Weights of a small transformer language model.
Size: width 64, 2 heads of 32, vocabulary 512.
Architecture: RMSNorm before each block, no biases in attention or MLP, embeddings untied during training, local attention windows, shifted keys, value embeddings, skips across layers.
Training: a variant of Adam for these matrices, 117M tokens.
Each number is 500 + 40 x the weight over the matrix's rms, rounded and kept within 0 to 999. Layers, rows and columns count from 0. Numbers have three digits each.

# o: layer 8 attention output (transposed), 64x64, rms 0.217, rows 59-63, columns 0-63
# v: layer 8 attention value, 64x64, rms 0.221, rows 60-63, columns 0-63
# up: layer 8 MLP up, 256x64, rms 0.248, rows 0-95, columns 0-63
# down: layer 8 MLP down (transposed), 256x64, rms 0.252, rows 0-94, columns 0-63
o59:492558436517569524477512487463583522528542520533544560547519521513419589618461503511488480533530465441590559493452499440476469514525521484543513540520413469559503482473478537527493521465521467
v60:486376537478479527495474522497492518547453508457489485482485489522427532524454490514540534508490529440462465494481447508403535518465498589506493507525504436510474498555515490485484457505467515
o60:512446499543517483517572414552537425453515466470488520586503483571503526523481499507510440523596444447509508437524540491492498493464520434430524440507508565523510517448484491481516520534495453
v61:514550547509501488543523451499501489524481498608508519426452546499572470535493496472488485494453478512514544511483544466490450505556501468515459498511524524519505535434460458492504509520519525
o61:577523520451454552487454557485487479526515493449496513529427472481531455531499429453519521512484521552496440508497443577552494513549495538474537456461484501471525466576512540496502489436497471
v62:490484510501480481478455549516475504509521494419522445502552513459437525459509468471501541477527588489525443457516494546546510489501494447472523458506495445463507466516530509484506532503481485
o62:431505478530526507481498451544556543475487520544461484567515425469537578498502584540515500501479498470496523488478513431470485496436531618569472505504514455536491506469464466518535485502507523
v63:488475577494471465512489517494531506438588461489467552470513487510521477499502523510514501500492503503611539504505475505548447476571503503467431496449511518490537497494506474484489506506514539
o63:484608514464510544557472477563421512482469512527537469498448492392487586493496540477469586516537498509507468460569506465518592529469469470574553480511490483497506484491482496494562523499505456
up0:500460595488494523498422488538443534505454605431531516505481531512480502540487472393456528490447384440439480497544448475504466524482466497489550468578509461472518526481456502391440507468518527
down0:586482480486475504434552550550505480453477471480447474525519489507508475541496532435505535483496479536499450425442420436438477454528465562532499465448571481407522464502481473490460549479484545
up1:446450445484588567482483536585471477495483530468449489470469591515448482481498444523437472518505529549408555450499526519510506468517442435493488500436557486568529515540525557439493516480526465
down1:523515469482537516540435487472545530473570502528544420502507397439443560552564563479537435541481455516466481483501505483444528541516520432430481468526564478456498438515559514493451498492562500
up2:495501561454527498460469500479487545481518565551543526487487499442471557498529426487508498552510603471467477523563524573497511500482455534466474522475534473513525507480536467447510494515495441
down2:499489492476486511487491505503467524524499490581450496441530489464532489533443488506466517568504496492531497563479496513478496528496503446495448507418489545501481544478493514475512564428526486
up3:503590476467600525550449458530467533494518497493483544547447496500478528515560437494524510522499542588535536528482463520445437541519486469494470490492495478490514524469509454470470491433476446
down3:465476542561526477477471543496523474524505516520556475489516451508507490442486473560483518541495454441504470479499582500519536457486502545501478524498507533454521499547552522484520462517497486
up4:511490508457465480536442493489487555509575522524545438475426519403512521521496478479451500559473487549496552475478536604427541522542484511438509473522509521496568549413444502478531438472457484
down4:494543434484484488488537505447533495503481559522488520498469466519527530509552516489531431536457557494484460407458475450490397480469529483494536501472547517420531485557480440529542501546502526
up5:440530508548514511501515497494516578484482566527543449503499634490562514477494488480526524516538617478542494446486531510452417514569514488473451387455540471515510507537531527494493532465480476
down5:503484534514480477512476462503503529504491541570414529486522474514503461507407449529543494473476489455564510437488485473532426515490529481522442420513475483579459540424473537523453505525442491
up6:517514447550554515479437510488520528535512525451514563494531503522477463532480524529489476493454510505479429439500486466517534467495455412380452456535500577514541463482456539457503441508496490
down6:568484543503540530458531516569449518422511498477472481517505553526528448500507510518499526474503510430514466469524566463495516545490489540487481474482427549469532461514550502586495481481521512
up7:506512487505485566474491529497492497474454556542464473511448572528556478500556527522537542531466580557508570477540472553459553488493480493471494487556496483464475477436404577501471535486439541
down7:519510516487398424446463477502541455482496496530544501468519493519458543451522494531438495529461508409510467548508523546587509526537468565492498472529532473559487509498510464491523486444460553
up8:503548467506539483539562470516535551486526510460525535526506473498490527417499500488545491515459522507534449537561539566519523414536489465529435462560527474498588525506453520523352537495512447
down8:482491502517529533531530514512452531478480511474432448474466395572516499453384415465541470485513417503451528481527481508507483498443517592526483457505519484477489466519495516461511464521531533
up9:464599470501484505511493517562546552456474554531519464558459494488463446437491417533501500455441475439510445517563488481486466443511450451454518463491490531530471517528509473503442445454433525
down9:504466578467427467489500509537416485564432463571480524462453437492538494521453500546528473435469437536504570464512499543414499505463500528507546485512494475493492525469507488505567484410468452
up10:500545452519479488522480480503520549455506529504493506459545569514464485435570535386464489547534507502581457430515448529500484482499451522479514515519470468548600484573477514509455488519496517
down10:517491479553570489491511508451408430458510482561453555495497495511459473497488492463530502515535510496470461541529473453549466465493488513592477548515472474554561517523507457553524479535532569
up11:444485564524458504455512520481465478459566471538518446570501486468483516475502450465478469475489497563530454474548399499483506491558463401523537467565502499540532565535481546454457479426477480
down11:544490454461519570510561458504529442502496565549523485506519555401488511545494521491487516459491468482505547487514480553524485444561499434533494491536465563484481511462521470539549475442481444
up12:467530502482514511516511499490505556535518534494535462545512541542464538523524519481381513530486583489452497490491443581417482469481532450483460490485529545524492516467487439494480537460466513
down12:523475476420433453516481533494556502484467527532457459476512516517401513502532499488542500484572525565532471494571526503557520450490529447497528515485536525470521478497503514485511543530581552
up13:469538604513573532430474561477479577493500524435502463507490549498427490501512546522414502519485494499449506470473533529525505563491389438423517482509505540512538511536512542472472520452475475
down13:519449465442428555472462504426556482499510549508513468480573516580451479513523478535580449516465566474554498585465558542483493513503509481518516506570531540427406511519462486502568515516500520
up14:458532512570537512516494494581523512486469494526517518523423538551460467458543499421450480492528534466529579469440455516529487488481482422500441506542496493489542516390479480471432442361484504
down14:484434479503484495547510514563626531519550531550561446540433532478488525479467501474426523518528505446519497459552447480533494464465573404545494524542463468568485505516496458538442520468530442
up15:474486516461480566453436499478510531502537459494612476530459502538512482526467445502530584491456423510553473514488476508489521449453512512533448486527452521559487463477474488463441514517497488
down15:551523491481529490498492507544491501564491476489503499476544481402490498578513509479541521492503564430474568535557521470570507474439441461533525541469552527472510494481518565519515519526544546
up16:536478552443504532486478592504567542437442521514586450561500490470534501483490498432484511487507569418489599437469487551536559476527529501492559448538480451505504531476464579546489497494498490
down16:482527543462552521530515468494602530540490517515521505456504461517536530497433477498561585502529443472486461442430537506460468536481506545507470487538461468575443463506506521447572417459524513
up17:506479524517479534532438576490481503491541535490504499528509556446497493475485582479539513541466542456455570456544506529523462488508495445443522398506491435511483412509521520470469556470514461
down17:526486490499416482545529551463432467481532460473441501479538508470543458478453579463493499570435539495527542486460488493530506569490511466520560447451477516438501386450540490549563531511465506
up18:489513500509465562459485448514489481544511512526511513486516519492549544508545454466519423462494466503561557505562494456501473498562482586458423426495597441488482494502541492434496499503462477
down18:541450481472555402476531520461455509482499443562484493503516496477476409454500495556458490541528524482500444528510530453466448517484488554455536532464459445484546448533467530497463490596492562
up19:525444541558467477537508467533509543497528516502614462518480533509516567501505470497456492489507517480491519496583482476468515466506471514471571511562538502508512482376511543527504436500448463
down19:507496494548500434488545538477463450499519479508513517479482441504458490530479499538444492483449503520571497420553528464465487487527541569507512573553380546520461493470471537574496485477511532
up20:460516536502508442531459473484478499561533555468531458533433501529574518448510418411450457530481455533548520442593471500464468475484479439491437518593418468481488507462411519468498446447442465
down20:610471494454551535502474390500462520554467532489502524555478527496532528450535552438484553572483565574479559465384519526468515551508503531503472483552507465482494537525459592494515545504502459
up21:469492544582526537457480566497546529504503513495485459448516543442507468444527512513495479509522501542486532545462543513559537544481483504414539469522494464589525485483475424523540453504475505
down21:560535462473519509448516412522504494486519523482521440501490498503518510491511455484567522499548487506500432571504551524477507492498481425520559495486609478445471492527492559509487527541457533
up22:493516509494496485482400509554518585452541510538529522513540461510527439483549419494455459545496491447528453458496487495469512429542536493452464485472515428466522521477504471498475526444494506
down22:513459467465462538506447415474413479593496453561498497516492560477475529521434491468493522470488442533525470518543455443525528577445524467476450489495485519486542487512479522483499528510511489
up23:502511476502462589487475529483545574460547527467540506539503539447513488506469490540493494557477520532478497448443571482543553414493451516455549541554490540555534516500473550499493499450460559
down23:501478493495512514462511525522411486549536486495466560534550541490465533448464457487509584514596519464504557399505500539478548491497432489522489479511472552515466461532489526627493556497589501
up24:487512446547496568459497548476538490485482531479473521489503487534533524514532457477466555507486506540479446587466536515514478441503451574463437523444553515532477498504486493453447449490509486
down24:480458513442557463514522443537493474475518490491464488495442590516479495492496537500522539537550551542560531518524443511456521525512488475515524461536508493505494521505499474516552474517546481
up25:498524520520509516502522573506516570451493554449497487520533517474559534519491470529447495617514487457531475478470416543502522458461466534389451459543519473513465478503565518528500481420516477
down25:571454561472397482506550479560422500440485546536536482512465484535475492479526549576542509522513507466531475486431455516471453489453571507510482527512584468532480493527578548548489508467502503
up26:488487479467437531519452486479487492557507528491487484482423590543517505471523458495480467537521530538485503513500503513434562517541481463466453421534530473501508513534548515481490537503476548
down26:506544539529484489525509539517450524531476503522417525493467476476483447476484505456483470479472549510485534493471525510475432469505551508506556501533512419449506542459473496480476486465539506
up27:490483524502561493499501528560501599542499479530513491508491480510505538513538467507418424545509567511509522474534427525416572560581499452420528506495572525555502465491534550485504526416497463
down27:471521520510463483532492537581529569480517453498497544473512473470430501475506475475496479590530523547492421466534413548473506588526521495585508500521581469524503497435484495493556551503567518
up28:468514481584454542504418508518516466472494519524451498566468485495445481390533484474418468561533425516522456505532470502449537487537505511426489428519477430552534514495519478433480593520535425
down28:550466428508447432545440476522512415543507509498468530514413555521502513523497566461548511463453485524473434542429513465422469535467476413502570471587426571506543494517438528488533457446444394
up29:493526494491512532477502557530509494569470489453468495517473489430562584452479513457498437511496498419487480503530533489532494469540498485504477515569530432501610487474510520474451570449516515
down29:497493481476524552471450494478547431505501458572461523461472544472514504548479490513552531487549487541550476532541479519478512469496536479442464512423427629476432541504510464555529521503430468
up30:504505469488566518554501543508502549581506516497479485498489438502458503486554454495517539516504489463477578505516517454500496535582481427498470418549559486509611565459443517541511405517500449
down30:558496568509531466455499548458486469566471475503529464490595489487469519538458526533471453523475444445559517541501512434537464536507494446426491531497517477453499579467539452497449502499457476
up31:473591455483529498535463537532528526518454514408524535537538533510539586425564529504405468505456476456463507533548491497488493559505460541440498481559527518493540548485549455520465506464456522
down31:546507519509487452509539504543511424518493551531519484534484523513494486506478536487499452489559546554498538580540599444561562511451488505547529580485507483438533501487473490562515449505480502
up32:397502448502479487443497562501436509484543537510549480505451581481452467442544499443531495550484490503475510479498463520516505476510533537499414471584516446553563484541563649511498547500495428
down32:498503575540541502546573530484510366450469441506555514481579512568504546589531573491571483407480510550455523514460483544506497482501438485550471412509402539500495485483451475438588447449444478
up33:486492475449558485512572525537540498472531498522516477486484439484508477449526561452514504470399556486449546439488533537479503471520488554456565448554490487565567483449400488503491478505516460
down33:547427549534493524420467512459552512491466493526498495438459513494495457559487529526507435446465589488529558476464528552518531521499495544523550504447512617524514505530493430518464528526488487
up34:516498532530482483465463536578479583527572514501490472519414524477507551493587524492528432467461516486456475463607478482487527498503494499445548521440520496515526496513548438459424513443484505
down34:463473478507523526491512486476493467553544500468540453529467454426549602528427517510488479467466566475475484444502543504550568557475525472526571573541465460563534508544539523497496530458501431
up35:450510536483464525440518511459495526535516544520542526499464567520505477469467487484513471493539496498400522501543479508553473446528524548467511509473505420491525528476533505492461531498481505
down35:506474515503499509555499477441487521472440489454514508469548485434465514560542494510498508451584536538556507514471500486517509536474502499554469478560492506501522478536542448524485515545500478
up36:386515471465520507501481551486516538488491512430567577516450492431513429440477484540446571564510464513439437484501507530485456487511495502488438433522437510568497480496525513499516467588431440
down36:446524425483489464545476439490441456518510448493397498475455505487478558509477516485455440483440522473524453504477511529541577448496454471552522523436546527426447451507454411526549531501550489
up37:516486531499501454438530564488510500563490555501535617561473511494509550492494496477563548520400459508533557463430511496472518449504468463455483501473454468558499518487548522479464521401492504
down37:604571456459429446534465530547473473482453475525505423452485510508490479518416584563475460415456505545501573565476526467549567448598529520466503537477510501574550460458500494561538569543479488
up38:467517435527426521486470497527518513504549556494571557565473463456541484553523439508520489556500520574485471478465480536520506457525451507493499498511572474533450447474493434555461457504427459
down38:492493512501482465474503413524572443489490543581526458472419461463536516533481574488477586505466498472486492498452436483481499440510559470498525525494538520536440551485435458496437511508447511
up39:398520476515456477481506538492507523457489492449539577563452554481501486420513507450402511478461526519484542491509517505432550522533504493539520487544399458525504504479560460574397489478515491
down39:518556448500521515503485567572522437463505482554468519425551539550590405509513573509575469479531489577506518583508446478378491535497571571450527500571426537539463462444539522469538589502509475
up40:535508497479517536480460563497520457502518489496501495529505540484548447503601501471452439475419518445481550381540451457440557491487462453439434404512489489489502453535433508359495457513525487
down40:584460534472569483608421532502433553530468520440495522542494436472546573552481516505476536478616546567490527492410503510460453421510503520488516460415491531486480475485498530532480555480509501
up41:485513522482457519497514511457622539489485481509506469474529526461563509489560471516491515554421464496536509528529427582493462499573501464457451458486486465494502528415531534494487475547513511
down41:487503518437544466498562490403589530504467564493476506536467521512475551539507532491488473452469453459436517568501482486516459541554522511485509567484469461550504511474524504454493539441523513
up42:489543515545504554504472541449527514506465491512533580497480504449491492442493423562529432540476492522497466452458548502491528477502417508462496481448480410493524555475506595471503461517452564
down42:514522465484488535522566542455415459464520568430470569465462501446516504505475573507526523496477488530526504535510470512518500547411530513492546492551512533433474535511486491552587455473497530
up43:419485524525521454559506541543482516504511492529494500521461489486511475493442477569480452497434480520447472534578458532542453477543471483556579399445460481546486508430489514443495493491498460
down43:488446519492423473545507466499461529518444448499506485577491558488494471551458498554491533489488443518551448504452508501459506472514609507528529440498494584494492457506511459429532470476464500
up44:524560573487473496534496515582478516528515473445504552473409570533519489515501434477445469508454496545494550522496459600529525498551480459397528449549500456487528504528527520499432442477485449
down44:586558552467451526561510534535486500547567435510539542371373499469518381495432467521465485493523567464595492512452471470481495514520503514486524480508477512468467469568512501473554474477515441
up45:516511513527600463457470551512518529450428515396571473467446503516496547449458447483530535527517476510491478518503484459442486536527482441452443456452505525502523484512539491393482484497454468
down45:494503430484518522549538464510512489485536498562463490443519537511489498476479597489423456425464538535518488492466495461522567566421470436470552480519471482525532494534434458432483508488521536
up46:557498472569560521550461580522559471561501514450523547505448481505468575482495529453587494560492509502513540418523506544492454560496535489503496438527543526517544481507444574416495399458479484
down46:476551519484518451449558412564525482478463490533480478534501518525556509489476507546487476464497540478518541495512477476506471452470504464491405560538499449534522448578531677542548518485520468
up47:468499506486481535510461518487467522483499487476511599542486518484451488489434440530513473496462410506467547481563523478500455524526482442513509474499543416531562496487591563491530462478505495
down47:544461499524448488521508466419487494522524566509508512525488492493483549492507473496527520528548476555494470524429576503489538550555549546432513443535513539537426464539592479491553506500567471
up48:496538533493496475492564495502548539531427525348458531569432502490496494464526489559522540517513529528522515496543431500522527562517538477517536468514543504529535516499473561518505468512492467
down48:471483473554512508516531447486499490493559536528496459441521476476502549499513501471527458545425463499499517612442543452479552451517451471497522526469530490497479432474477498481483504571518467
up49:555543442563500514503493468538541545479503529451532496494493503546539476516533498471456472485496489429472461465409493523526502485494413436474449418517451503509544492474535444539476446477430554
down49:551539504528544495530533499465454461513499482543498442558560425487534481519469489480464454526583492498553486489478450468480548455457475448568562461478465488448523563541504454522490461520387506
up50:415505502538553512454544560559547487523489426458574604579493530461442506458533487517466518511453549516467515493547508452447516440476503522494496453565488546493489537474492572467468465478494478
down50:523536506551530441534497475440597452530530517464535469496486565473490499487494562537464539476471460480479506598511502461448451426466495433505527454480409495552477522468504435497536468491502603
up51:471466565456521511513498512453497543534501561550550457519552498515571425456477474497486524553524484504488485466515535542457517439505405435526497426544520472510592494439511533498524494532486494
down51:505463504483446486543559446401472367490517509464516525479477503523494477542522463569453469496484497549479492503485526422518493474547445443489522516507540525493494537506552512473572502571521507
up52:560511537517590527518451512465480493511591576492581533526523495484487534492513453481507524497440451531538565509490542529457443426516409411472522485501449472477536556466474525489433431524479430
down52:526593532610559430488499455497490481485515477452468512530504479462480543418465559450526521538528573540476483531524522502485544478493557492489533512435490500497499476467491572452473517526551501
up53:406439535582535497472457574431488534502486527532524484450556498530523461509449447508462457514491514524537441456550501478515492429509486510379500477500509510511562521506496464477475424501506506
down53:557499496514530441445466541461543553569517577563535523509493472548474426502458504539512451493464555496431563468490556501544507523462522478487511483418507526506521538479489460497541532538509544
up54:480550498473544491509518544511443503497446503430499585564492520555486478498581470471464446471502452502407560453493531500499494493501465487499505435491503427514522486506550415531487501482528468
down54:475449457531430487471489489449584473482487517510532505497471513510581469529494483512524524477485521519477546572502463429556512485466537521537545576544539472473476520453467466501487563457496493
up55:428488441547465508481471557531520510482537522563486517472447546478496526440572516509529463560515421465421487481478541494549567481510431525441465467555561532502487413449452561548490478447462461
down55:520515471453605511552501454456435529569501495564442424466556504516530515440545479455485531483586492529499446521450508485529514445479511535531454503534453524560442460500460505463479495488420520
up56:471456498517590446526427562526549528483569479501491498561425490534522479484492473503454518454440455517498481441505441447569524424499476489479460450447478460493509505520428549466481443468488522
down56:460526486429503476502495601535479408503449470557526447521480527545530455477435451503487424484500558482558456489461531510537530530477488507454479462458458546508552453486421515560504469496577456
up57:452562501505456532544516568509444536505487571465558429524459551492519522474498509481586495555509469480529537470518475501542495456499404492497479517469458504499482437457525518516478514470490482
down57:518520473513470479453545483529537493459502465517503506610525499509484468451527449470468522485499481517513465505570463495453473542507485570553475493528530507472471477562451494473501452459540529
up58:402475483490512563468469476518529633582572496443548521490491450461514540500498404533523489516477468526541599513482507516488462510522430526484415464538521541514496442525473477532540451484482530
down58:541499480436424438409474522458445476475473504544483437475449416440462457529537443523509512546444508574554489525485509422482543513457518579469449450486489549578473467415446494545532462487475488
up59:506489516530486540455450574502551501519512482521471525518543488528483564530499470537418438473455554499486543423621502513499458516523512515457567408578530478494470499484499476499447483553520523
down59:520460495460488572499439540528498481479471518444453506499482442529448476463474511443479567505506573461510464444543457499505503490471554472605523497544510543496469564485434470502503473502435460
up60:464502564537436505509495465511499546524549531485579526506472543489548499494563506464490499506484451516460501516554506543542439509497503493520500483524476417475517456428414458531466517520467518
down60:519466486554479476471453497472515552458500441490480496455573517550523510511588460504484559476579499541528485494443507480545512529498476548504468474535549460556513506455518447493565487512476441
up61:446521515456598509550468503510504495514433524510500545526401493486517513487589551469512501478458456497547464508479556569476531527518506534444467499517511412506487538550474510511500524410469497
down61:480522533547516450497534542578454479535532519504523466468527454470528514466459513530551534493483478483519487515464537506468492534523589511539494511505482490496544526516503522542529543501567552
up62:460537527503522503525456515464520562490548540486541593582405508499558466483429463456561492499484482493526508554534482516430536442468400451458486469494460496472514514422496510518536469549528499
down62:551469527520435444494513484554533489503520493459487471499497392547471482506544516552494479544491488498487465434541499482525511512481485511494512422529521486407494515493462480570464473504559405
up63:360511516531482510466466532453543513500561524468544489535451477489528464471480421514507368518524424534540463484557499523511466422509496511517533531535476488496569484540391595457501459523457517
down63:535545434424500514459546485517505511467508455445476485525493534454497493574555503485457542476527550490544531505542463471537539480535419546515457423487546567612595484491465500540503531394551633
up64:495515556428646525457482559449510515497555535539573508516473499496579524455473502483517518489509467507517485518539464514495544486479513394412479484557481477513565495461438520519487432516452481
down64:562483515555534503470541465471434540522428520481549466528448473481471440474523465529485567583501476536494506516568518493542518581488499536555500522581617502485458458462499525561544507498454498
up65:516463494513485467468471562518560569525523564561540584533497510464537479468563540432509483481516473491401491505545476512415472516592460552478552477567516519515492485511561473449556458503529426
down65:489487424475524472566499467488506498433413510474471482414523435492480464534489619515522470533460523545508475528520451490540491435525437500556441577484461517515512464444438480551443498517469427
up66:406545499554485503563517435480508518520523503506589580523500546517465499540475489508544447448475473517503509493544490529506555472524432569477487507493465567523506515495428524435474524499500507
down66:481531513501482512485504437493523496486487466505458481482459480513497469536502486525475529515430436541539546599523499390475526516466471511472496558451507509488440482494469523557513519469516565
up67:494514492589515557472458487479514551473394519487499552512478591485489475505489564501455472508429479569541563499504451506528455486492437537519500525468500541536510558509410479477472501465456486
down67:537473584421436505566540499500484467419481513526490491470426409499467465500475482486486498501499510456551516518506479440507552496460499539486522502441515546487454509458490572499519489533446542
up68:442492429510555523540490457526556590519558519504516544532458471513438455516600398502414498474439526502476534459469512492454526520520504502471420465498490500529515526565517583465506507423485494
down68:541486549428522510421564571494498490539490522563495521503553464458401571457464499508565463505507389469533474458543492517474441525436526557497536422504516458484484519505574543503571502458515410
up69:448482534506514484498515505501460494519449542590521465508511553492535480446570502483488455517468532512542445455512468586481491534501499521387553499512523494518505557506432627409492491564426442
down69:444532504465469526541560500451549497504513495544427502593572497459439531435543520503497505482530501557476429421526502488583454520532467497543531524507540499547506446579503483446520479508468590
up70:472536453520559519493457505465532501487497566489484557510485527458490530473448457542499473457457480500495545484554428513516540459459517561439475466497525496499536542536546499517490538530517468
down70:514463487488487442491460495529536486476459507512521511489523498489478469519514510472527537495494530471547467500504486468523440560443540505489518437524523457431493455402459521524483516553537481
up71:491449502597567479541500569532577498526515467452562472492522518520475482475549480514480519550472500487494580520528393502470489513553479569472458528486489425490481462506499562516491486453466496
down71:552507550455478551485546460475496468466461516524501513496461490443478521447525516576495533482555528463511440565514497552409503446482480445539520519472464547504510541495545510466539455574491504
up72:489530458461584500473396596518519554604524605511504519487449474520487488455498457463558484475512484424506455480575470579556512439476462437505441452448609490538515518406472510420523472498504428
down72:553473567410616509477558584498451467481527504576523468531451482500445566501536481502472507470551448543530568442556469446481428469481553550417404445463545493497501579440524617499469343476465456
up73:427456468543486533456494559499558589526487522544509480530475522499538504518513493480495528548452519550493516468561413457534537501503511549487435515529466444516505503469534509481544415496539584
down73:604501480531515517528591500501555414522454485495549461526440448456498554463487508527447465471445482538553465562536513500525444526439521474491464507505423508544538515506469443481463559553492438
up74:420510462492470480515496573478493487480485529501557543505470552445541523538561560450586537549407490467543490491495446536513554511557495531480481447546506507511589454432505474483486533572497501
down74:494434517475481505463564515496503442497446536474484453547508562536455531507505515491492461521412508481517444484490499531563596489546567567548522441493485498496508558508528469581550544426514530
up75:531552518452481463521443509471507524502490520453552466481526538510501536475566436525487513580521380484486468487597445508523475489501499501465443479571442483543496461432481545563488486426436454
down75:556452468550505507410519509474491488551477502519465613586516478533496494461514542512547574491539596572559492590449486573530483555517487524411511542546574468535546563524551464469546492567494511
up76:518545569500469503454511505500484474531428540415504580573499542519473577524537483492467517493514498520524534467433468520465520434542375468447477456546573505492535466471518517526515443542497522
down76:500463504449510514577537537512519482461518549504494536526398502542490521519477494481505614485510464532482507566549533527500538583470525500453533493493499580511518435465486480530491489546493483
up77:468450593472541412481458552527506548548431529501497514474500496539504494463467527521530458498497525476487437451531518491428489472549493518428448522538454448487500451514440628452462461492502494
down77:441557556523422447522527446485562490474524469527470543506427408510510491454529487523450502569478517482404509600438525508570505494466458518479465483514456462538527544512470440493556539492553489
up78:459505445504556503521391595575550537461536511524557477470515568438494498463487415565499477557535587542472486508552502510430497491560493475480483460486466439478474525451523483485511491482498496
down78:493500463523470457524536499467419563418523482465545520425508466423462470589491484464498517560471521486440528544459499463462497525563546494506478550525471484461532541569528526473494592477491540
up79:465507550470490532452478462573504568455526470476552604515412475450448534499527464491538508432498542543495433513500504538477491521569493481479546505493511432561522470545435530522448536499513503
down79:535517506484468494515516504450496512470529493492537510409478465503520475545521524590543479429501501477536420560475465529497542526467491476470499544453464454513484494516510532521433611513527526
up80:471454573510479544462429519538522519476513530530527532585458480599529538521487579439454474498471444487504485514510496526520561494610470466532442513475523485524478459428491543485462533514451502
down80:490547547448463498552487474521545401491469490491507556489481481452483556520538543540536392536593471458516492468484529497552466441482483489494490486457522480463417380454445487501558509488490464
up81:499485492571516517552461557537468521493493485447572568468483492456525614512552455473434508465535522451465580459498473479472448514491436509538528500529512519528539501511424600517519449516464496
down81:538486543551484550456522553515457448444463474525484509497490427508458515563519511502489487488457533454389530536518428494529500555508494483514544485469405555448576450496491470491544483497552536
up82:469468584521510547473460515494524499539470506448500460474507577426473476491501496517479511479445474511561506459492482505497537417594508569479526444442466468506562485525496502444492481504484486
down82:533510450468448434467462515507491500440484419469459504521478552588531476525437497545492511525543586494542449452475503467528570518449498502530514507464447505447550486515474580496502515524505539
up83:537520563553552559526507507483539497540454476473485594531476526481494539445549507472502498412511509562499498480507401488460543492530483528498467483534435530533465462501483512456502467474466525
down83:517485492500487424519469446485538477493534564541484483452483500505546486526481511483490483502484498482521515583545492484520508515494442435437491532454468529477463485422482513506475451462524532
up84:390557494538574479513507520525534532598530525459438525474536530493511497442455504486511534514453530523508437440532435523458498537537445465473520463476477508506469536491480562473465506453475491
down84:493531486504479490423562472466565521517510499557553515514560472448491532497512471477577500470503490477506383482483505509548488475439502480501595476463469499522446596476459519430516526483474508
up85:524525517453509484473479480529570507545488512459534442513546505505543545495470411511466440473527431462522536414578494565509442499531494529511500484602550452513445522539464571518473432480462405
down85:509489544480508451448448529474472488544436518584485454405581553488499501494495467561470522490565462467513501529482514591502514583510520543429551519528582529563482477483433561527573476485556451
up86:504466480422412524496552467517481531489499487478570542592521525532545587499473431412484483467556515497490510472521468542465561518550488523511498493489528490497578433468449611519471466496441452
down86:475449512450450505470428465495571510547572553515494507448472436496522471535431472519475459497398473467500544468519490465532466613518515544501467541530517522504533541487556484533536498484519445
up87:541570447490520447525490506477569519458542591479557572481519567492468533474462502540506522582460489451482497425461535545471467474499475470503542477491501485552523497500487534504516429500457436
down87:472470488459525463462511517510447435462584508478464518497439479520486574471459547468496452563519538532534487453507519518467449496416525441462449481440506479473475506531507536479512441495496498
up88:481506547496492504532489549462487512528544571509557474501430468529550465488522543436523527519530505545506503449470460490438456420549507540499536536474561464503537495445407494485409507512451520
down88:485452501407439432527450538514545427519471499528452486513472456504528480488447533477457492483541464510521513468490520494471485517437533515461568512473518469497467509505547547569431552523521554
up89:504472464496528460497442555513545561510507538417478580539424591508455501496511532503512464514515450465506506498456496561526531454569504480485505481507536504496552573505570448490459548522530483
down89:535488562524545523465540445463555514511547452510551469525555489405495500559522467502488474444424488526516579517516466464520388470505454475515543521477515476543530518479506465467489489453495481
up90:452458520433503520525474529586538539561534478442509470498493509479519528474449489492517552539504524491493481495553466516470520464503471481411518440530521437483525473473521504478530596522417554
down90:535503452531470520482520457445447434464505475550469483466542515558459547517439528547509438539467550511525503516467472554552459516512509538443530498487438544425504473565535537504547505501525488
up91:392475520519553507528513610466463496538552509491508505605518487522549468457496511486431419517445482526465502464501434515447497509500432448469518481539454493488541556543461601491483440442496516
down91:487491532456449464534456466456439531570439446458588514526501440536534532470509547504460581473463520405478468490543411515604474487580453471508511506560492510555570460479492552487525451468535466
up92:525517444460577504538485526510517538521488475540494565537499523450456573425531400473461507471493534487551470454524504534426494481512437526486508507485505511465521495509483524469515497520480462
down92:440449517507426487491570493473438516504538482474398509510532454484532525451450468535450476408472524528527487482423490501532473535484523510498506483448477563454488475480522477509497529508492478
up93:398513499550486503476463459499542530509452492447480467482456518534512471467539503466508475486518486521530510506470470604551448442502524486388501438502542492489501518367505538480515463468423475
down93:477472524563511503444506460538506578493512443487510439495500475494498513514505503505473535466447475450535560521468487505528471527519586520499449504500439499493468522454512453512539432532489490
up94:503512456528473502515493459516551582497454511474496465521460494525532471553523494515459422510426500468550495507466494465467493452513460523455465544508502494529478511422478455515437521416464480
down94:446576570447427540540541461472461451511559469515438448493514516519490495565440466531499512477495531461541509461589467559544515483454481479499468454464530474536549471551534551485524464460493542
up95:477493447455557523494483557462534542470556536461566498486497501442474503499513501516418435535518549561537471463577466536496470478503409546469540517523465440534479452588455466502486427600475487